{
  "n_layer": 8,
  "d_model": 320,
  "n_head": 5,
  "n_kv_head": 5,
  "head_dim": 64,
  "d_mlp": 1280,
  "vocab_size": 7736,
  "activation": "swiglu",
  "norm": "rmsnorm",
  "norm_place": "pre",
  "norm_eps": 1e-06,
  "positions": "rope",
  "rope_base": 60300.0,
  "rope_fraction": 1.0,
  "qk_norm": true,
  "attn_scale": 0.173,
  "bias": "none",
  "tie_embeddings": false,
  "parallel_block": false,
  "init": "normal",
  "init_std_qkv": 0.0322,
  "init_std_o": 0.0,
  "init_std_up": 0.0322,
  "init_std_down": 0.0,
  "optimizer": "soap_variant",
  "lr": 0.00338,
  "lr_mult_qkv": 0.5,
  "beta1": 0.95,
  "beta2": 0.95,
  "lr_head": 0.00646,
  "grad_clip": 1.0,
  "warmup_steps": 80,
  "schedule": "wsd",
  "decay_fraction": 0.834,
  "decay_shape": "sqrt",
  "final_lr_fraction": 0.05,
  "batch_tokens": [32768, 65536, 98304],
  "seq_len": 256,
  "doc_mask": true,
  "train_tokens": 277100000,
  "steps": 4491,
  "dataset": "wikipedia_en"
}
Each number is 500 + 50 x the weight over its row's rms, rounded and kept within 0 to 999. Layers, rows and columns count from 0. Numbers have three digits each. The size before them is the row's rms in percent of the matrix's.

# layer 4 MLP up, 1280x320, rms 0.137, rows 653-808, columns 160-199
092:518520509457478529567532486448472389440512430515470439483483546423521404498469446454482551501598548397533495427411486464
101:491485519513440531438452407564491484497555484528447478569541460594487520426416483432484498441564549431525499477539420487
100:520480515447546471523507461522503512501528387357504552495523442536407508485439460498535424510445458459491502465432529546
104:475604559462546465515491498498502551506518546540480467601511472584542462434456534504508451525502528562447527540523482609
099:537549569527483488496490510509445587551456586480582506564415548559512473548420486522515481479389411478500565520510563510
099:479482509462522540497459651493521409420404416506445485510486483572469491524344428515475454581517553425510537531511422470
101:529571446575424555460611517469444507466454484482454475425514518446449492516474491432420510519478526546527424511484389551
101:533482540631639457476525543522458519496595432492450529437635570463434479503487506469527448532456484507455511409483454505
101:507497552558408469504431509402449440423514498519612440513531461472585580539518499410508528559502492458555533428534604484
102:582488517489536503507466595564532411463521594515451480490535466433463571481527405523530529544486529546529428484598508498
100:508442490438493507440515491429501444490553505500512535643512513418524503467518495451471555486525537392523570445663545523
103:425536536568600488551423529504405532526555502496507570517451482567466479553435584553566448354501494448489438516608569523
100:506489509498459447520525468572423444547543455607510514445440628469467553528530438498525448573547339499505492475406413482
105:428567474455516460455511545471513484472503537452519406484605568441466521490479509487454451477464511466466479486470538526
099:509537497654555460581537509461445590500475496418562507556548567492431488460424486448612511475492551460598534427579408445
114:572463376514463485563507443502538479499503535417520479499474503426502560487476427533489545485421392502535439494562562349
097:394567520562502570501568530597459372531514514495494525507441458474439466520558448473470569549528453520482514481484448435
104:637543509532460508502459540589434502495561550489633476440569519550597497454521518542510548536492406623570476458444492439
106:621523550471506541532455567400517500537419500633527540516516490544512556481620541514539483532460587451489385403495538482
098:517458529426600500562509590509465546411603541469463478439465384494425542481495463543620512396439413557482486514445565536
096:476534552520507453427466553512451497532402511511518535519531492571527486573521479433392450437589521525535545520536426527
105:490473634479445636549477551608432543520587432457518514489539472518552542534502515448516547566512451574506453452499537542
101:434489479461597461562576488559486547410561408483516471473488487525410558595438461513495512477512498487387420554490534527
099:555519420519433422463462531549471508434561470582460511492469542523548512551589541407509488617458511479427505403529527536
101:485427434514543576417542423487592524408470607475469464425529486506441532422522492507500530440505467510446514527565442549
101:437543428556473431556486403571543389534421485542556497441411554549492531542453507544387532514479534485486487602569508505
092:536342527490537517431517425529477563585543398527488579448555501370483500523427454591473524440431547459539480496554399474
099:573484495634467496438410514610498453622541485503545465408519516474414447407473532409431588573422511536567554512556462459
101:530490553449578512494559486546505442496509516421410466590455477528495489565398501542447527504478510568447452502564453480
101:463581432505500580400514355497518553474563436469491571554502440483512462445533567468423406494509500535507574457510480555
098:483497503560451511539426425539505566531637560455480418568489501519534486591449581559527558453577483478510612533491495557
098:457509461524440496488621398538398565521514485627473492435492474505457473444535538476521523529565509512564474482523558515
096:426575474507525502403487452530571415552432527486562488510508531557526438444520548522591522560471475495537538534520519426
102:472541500515454428600533560457490515494497471448503575527553427498498552529486410520459489501440445498471520536546517589
102:489406446495472501467534525456504435495514546471556542634467525469510420512533600451597528465498487476544463468556472492
094:540511568553486434484449624478561464506458448553508436507429541465418509550399423596526437484529479447437493482450451551
101:459554586516451549556563437554379493447489557495558472564437488501499493471471465491503452572475570425567493488509525515
093:498449575526439417497553437553553460547505553425561624522541424462503518549446526416574467537556549509527496575472501553
103:552506479562472564529478483491532458439477475503502505534592415511490518494517566567455583586395517433448536470460439565
096:449606530497521513497439554411470496495547485580555469532534562451512462525529592539511470557564473418506487473487537499
088:599477539447538558545491519506526596451530505540494438483533552486620493507509492504506535462427534556504491536394423531
105:470515495519485477489544403467564412456590478509472553519492538495427541387566432460366452505486510466403493424537541591
101:505573527482510462480494553461549432589389489455416536367543469494459539420432474468564619577608580504486499537560467489
098:514440469443550542501520466443514523411515521485533516564494488438468500549501562479612454536504455489649548502475452561
096:489540580496356541455505469518640521433338558482508465553487474503421512483456487479475528503459573485498559543457404489
100:553447492522573552461389542529500515573499534464538600522534601490470533493462438466531548499400545599499513485433462468
105:514495488390515477525527550434473455502644510513577511528467516502513395498512560447440494444498525484521565532593577412
105:515533533573506496516539505404543517409464449465482474446475489429525507470448427539538494483387457442477529467507522644
099:485541503482480536501449607468491477555452484570514415456568649467501580535499459477467452514487519483425416465537511501
103:462496402481508454551548581552495471505504586425540520523521364486486510454551547510525500390515491537433507552480508621
099:494585452551467461538507434540562555525524476531514397542522508467494494461440493442537582459568548554552492531464518501
101:554524537560538547531533490524479540570441457594450548451450496533398534499539456498557437479413457495482561503529504526
100:565468485527585429549562544541515551521555465532505369484485516517577493456546567530533555532484488500495398639533451505
095:497595511488441502469421434420519561536539456467438558480558457526541552474530547504519578501520542491487479459494450480
099:475476442434391569408509507489437586517559465443458477454451499565468496488508421563477587490548463505463552475550537517
099:638524589476497397466471530514538490544438426469474504471466540556518421457404535455440486502473476524489416559508454536
102:477672471429534508577396513524491465459519531492505504529494472537549447534491482477492467553486521541385530489428497492
096:476391457509628491515454461470556598459464512565437448512505447509498452523560541486525494517515543439505479466503464509
106:462446418506441543468460493514485515490513580523464487451521530548504522593504521475567524530362515541538551545443438484
103:530397525482554518471399528475463585507497477481429555467514541411511520469400492419511467604491419542564505479532536511
096:479541414515543441521504489520571558486474545462572517494420467493469560534494583493497532536395457452630491567477481514
105:479554476553564577549479459464462482550516486534534516543495522591517485496632533414489413493448542520466506493486484494
104:496504556510446581497602506489526409632430494578490503576529490500548420420451528575475479507443450488522536587502544505
098:520452495466529567415517471409518565475599514564567415476472468560564479496518505453522544472442470467505511589543548516
095:523518617498515487511500540503514582462462572449448504514561476470475544496469560608461507532591477492573531569497459462
094:532518471480505557486496518511393491550483596483540496530499427457485513500485541545450527504485398516545566549433494583
095:544517480463503491506480549452502514464461560544540579468474619502497516449556442572527483439407513535518467429446464536
092:605520419538442512453489562429498510437538576509443454542634529497460531521497467506529511457477507563475529535484477486
102:528431504536487583549495471443511537573481502459548449570522470416471522466511500456596483456465587540471477428492534520
099:511546553463465448447486441461435445512487525487531532577432501559552541573466443473451489580551485462443638535374543477
100:430471522575579496572459566501388488583465468540569560527500529486492539476397478518483400478505501536547526404462539540
101:533520447450525415452499467527441422481533449573491483539490466445491451449432548446554542474441483558572512474472525502
141:467507544536507503485522498498491472469527568525399486543413571559530472536519509552514585476488573599525448499419509464
107:555515496546520518477511469481468535445520496449534554566503448447454492555498418392534404569498504514481418472557484432
098:486497507526558492404481452496543424487444354595475512468469501569517568553546506552486501509539436542511422449568514505
093:422511607500531491565549374491498548571504576348555362504441511524608528411467466509552552541488511580470522486537472543
102:535471439491484488554524511562473472485502397515535411476507489527495564557577493476462531540462424483533390475530579503
094:514596540433517461419572559449318460483501448498582591641534607464486518535535496456457484514477418459507459515457575458
103:493542538463515461515559525488375416581533438535421570545440498466451518449409595435517506541491524529403412540465499546
098:534458447552481504538512605522489504486501529494441536595390481548535546464549501462527499556507526413562506561600502530
100:525553494536564515510570448475528464655558507395480451509468530480486406530511565436536491429401469557472507442554489460
100:433539503458511601531521381540493389433528451534521467587563544469439482521466517417559501472528468525488544527436495456
101:598495404470506488503504448461480557542469485524526468506534501479461467439485463506565585602513534481498414429504541548
097:493461483477498508494559524389533509531493510444526586539476408507491518533606500588530466426476497477524525580518475542
102:525505524501484494534510408503544505479576481412523526539399557450441605530459560461387496524513530536507513492491452482
098:497511510504540567414508521510438562483445455504554487523477471493452512546482592559505497444469513386460422418460491555
100:538529460425475406471502522474554531572539567510498538441508524558533520531463469571456447545446541560635496504522564506
097:458539425632444406495511500478531501477472498563528563529523389556548534504500509524612440434521497598419487483527511590
098:459494498526424588499524517550506494524502472489497427503488510413506388529564389591449498483454553530533551588515481493
100:474572481545514433468414407510588444551568472507512471487507582532481434466443484494510454536465534417585529438468427519
100:520593409526565456414608529494600486442491517494470568405465473469494532479515467494493414448463567440492419487441366464
095:433472564515472549552469476580463430453548494453474403530437463484527431541502527482518531542498423527396415461479614491
096:517535476442530508622510527423475541463565536374542495674464524481405509538522474562466556458449502548497504542472423502
097:469586488525508528484412472429516416446554524451519572598533561522465491434465567502499472499547493465501544475526508488
105:488476476518425480489462452509497460436507522504525406469544609613537500447556515484485497509462444388430479529347531562
106:485497437496560547508570510481478630507485462522489523493534506542479445477547480382434496531502488536590520501378605536
100:477514546561553437468512544622403452474526483541504445491493525479495592560452492516454540547533511470476448453467528515
098:520547505551526450546480531526412474521505456433481420509531489553440602644435505525556482419478403419466495459522482502
101:501456561487467397519507502577471442514478461425444499532584504478425484528438432515474457551455462512563537427484467534
095:511614522574461568484491509513591524532547516540403537573530499605523470509482490460425491544575425585482545455477551603
100:448510464446515450508505470563417459547498458435495552514535558555366489501487468514447526535537530539534503492474475516
102:545501566475456517513423461465536473437459523563443372474522563594591482557604424523476497582529558459542435535394533546
092:391522492598451599477567511512447564578433521469458504462455429463464492576455470571467498556501471532430427458412491470
099:443526543561498464433551571420449505427480481462410457470459624495480469479562415603427380463514457419468463541545438481
101:512483454510528522534477483469483447522536452486569579501473471454492429491569461563501541470463527453439507441609480432
097:495549570541531385452522487443596483554538484537541572485517502409494468517427530437470518581501430485440467447554434537
103:513424585417502539477503519502495533505529441536572470415536495529518448459632515607434576450460496454509499453560458552
094:393570497528523476614432584504512482399451477456458479495503456523445561467532482587461582480479437456507500493442430526
097:556550392568533439450432607504495567557553442581523528502464476449509473475463513521543429564488466509552464540412465500
095:547499519563509424506505495564443489591520521561475532582526481486491510471512443543486594478529506474494499553588537496
101:484498554507374478543468429502439461490474522503501490432536514489503597428561499551588421544600582470621457541459406435
099:462620551438479496460474409562424497573553526426482475518526495485487559491525432507499541436537500439452428448522496500
099:489537504520441513472471419542552527444396526530493536464546448478439477486454449470580415544440422597495474585498473456
110:399513483505473503475516477549499416438491487480550514438569636514578434386580425502520465549554514403461562465505462495
107:460440394476450497544546504496451488547580482436413563499398454504486458469517593441484414617467497514448564461546498401
101:472530509409497554561461340427402576453662533520443483534603546527562483457549480464531423459430588488509555552533478522
097:471564463451475496496450456450533414426544526542496525453519500526584473426467550472534452454501528432515492514504499552
098:450473514463485556436402496458487465500463538558476582618493549592433509475524573425458414505485580498480451455538496471
096:511627470537500544472525619471490470467401502566540542536511522532468534523476515503447477465534458529558635483505564495
103:501524520465457477463542519483453480451576499476539520627517454498515567328432476466551524509576528382555604578552535508
102:638502545512551514536508531518552477565439441479589544532488513599484540508445452487500565538427488513455526481479497634
099:543564429397498525512412509392526499461582536488496536539580500510421510501520457500563508415513483610494482493530529537
097:554500509532491553510464552476563509519440513442478526543593508542433494529447554486570479480573456494566496537530602467
100:507447465488454479532512595475512464454479528545497441653465488491448467527466338451518454586453511520472503550419467443
101:472523506451457563363456511428448436494506522358535456514527513483414426479488561473419459487464606507512487578488507564
099:466526411451578548472468594363488561470540503426514387511450547559448522546472523428523457509430550586418514441506566596
098:537502561415505384471481520632470471501572520499508444532419557468446486456425537496525530528456484496574439448516512408
093:462519496476486480502502555407477514486530472518525465460533619491522538560393519444470538457578455513517630548414508544
098:524557423481445459474540411466476479516451523483504489426491491495414540545504503526497479534537513416510542466535453501
104:440434459387408422520463500566424463518508578523454472484495597430503497495418534500520565499395462481509493463462455402
100:409509478543496537537461478386589428462456436510469386493511570381509479404515474504556486555555478551583470446398466503
105:561448478489490559484488489468513533532467504542528463492523544534459475537509596468492500439495495520603530434570367553
100:363503474504528438546529490476541522563409522475565516560439547501520487637476503506478504467528589502537501431497490478
104:526505511365451551580377506500545516533482479538514505518541579487522513472491447450502562589451424537457383521542444498
101:525524488539535507503443529521533458579608545456447445538467424500486438498461665509512501463463482493444565536596480549
098:472531465435423493490494519477543486445457365466569497475553411461624549438552451506509515469459495528471450548479393393
106:570500426561485492392488472544599559493425529455425452514496454559398441444481512495498510484515519479448640547535541453
104:424394459486607551541519501573486578536515494442568505452612466480533521477537549484508555503521498567537463535549561569
103:529597516443518522465462496507522452478513530448579435507599455549566461557502521481464536431439472422463513560508473528
100:493449477518517469465393446551490523500470344411422509513587637603485462474415452513542504489512607524469422490510499490
110:522490491460567473528507462510514454597442515469473524487499410538614504490466501448545592547463467567469514534501495470
097:563371460478479545512539507593503501576551511541547522410488445481541617480541476499520522492474481529481586492463540476
104:492500475561503467404554480589532443534606429534477484435423546624488509569542403547497461451513517516511508463508606523
096:514453536491536365502540437552532443586529487451480513475565513477535616448552406453503510504485515479443478607515492449
100:480439520454489594476507495495512503454417548428543434465541449477509535469555496431499511505534488420546458493516491597
101:443498466516439495554477555456464514568427506543551547479476487518494524521467494524509482533516481521493427547524506632
099:477467534501516468447599571557523547528417439493505363387601482555507434489555549422467487505478446542551547534563448463
101:451477558574457453552481442496483512518536471461435517492433508577568520418498452433449517522504466482525495523510482482
100:499538524507521565558486495430535483533451451488404598479467488449538526397530516424493508518505501472554486517544418570
100:516545497518470432522484502583475617593459533502418507492486531521489436517472451479482543440566506521517486554454469549
102:409409537475442501516466433489498542419495520481400466492485542517491491496429524449467515466489555499573635534527590473
098:594506494461471413528501446500481508554519505491530539520479427472437580511483541494519531442492389587504587597530470517
098:573556458575509483523534572481464461617429583496527582554601460457447449473515533450437434547496443547577418446482522478
100:475490497514481445502468424519606514561533449503486563505507505526546403507536498461582439554508465511473452542444586548
098:496595486464523411484456470586471419515559574512525467582424395488459532538366489566547503473584455567547544473447429557
101:416472522532462469539553421561479544488468573482446489512499437469648483406624491441391467554482467524536535477483484443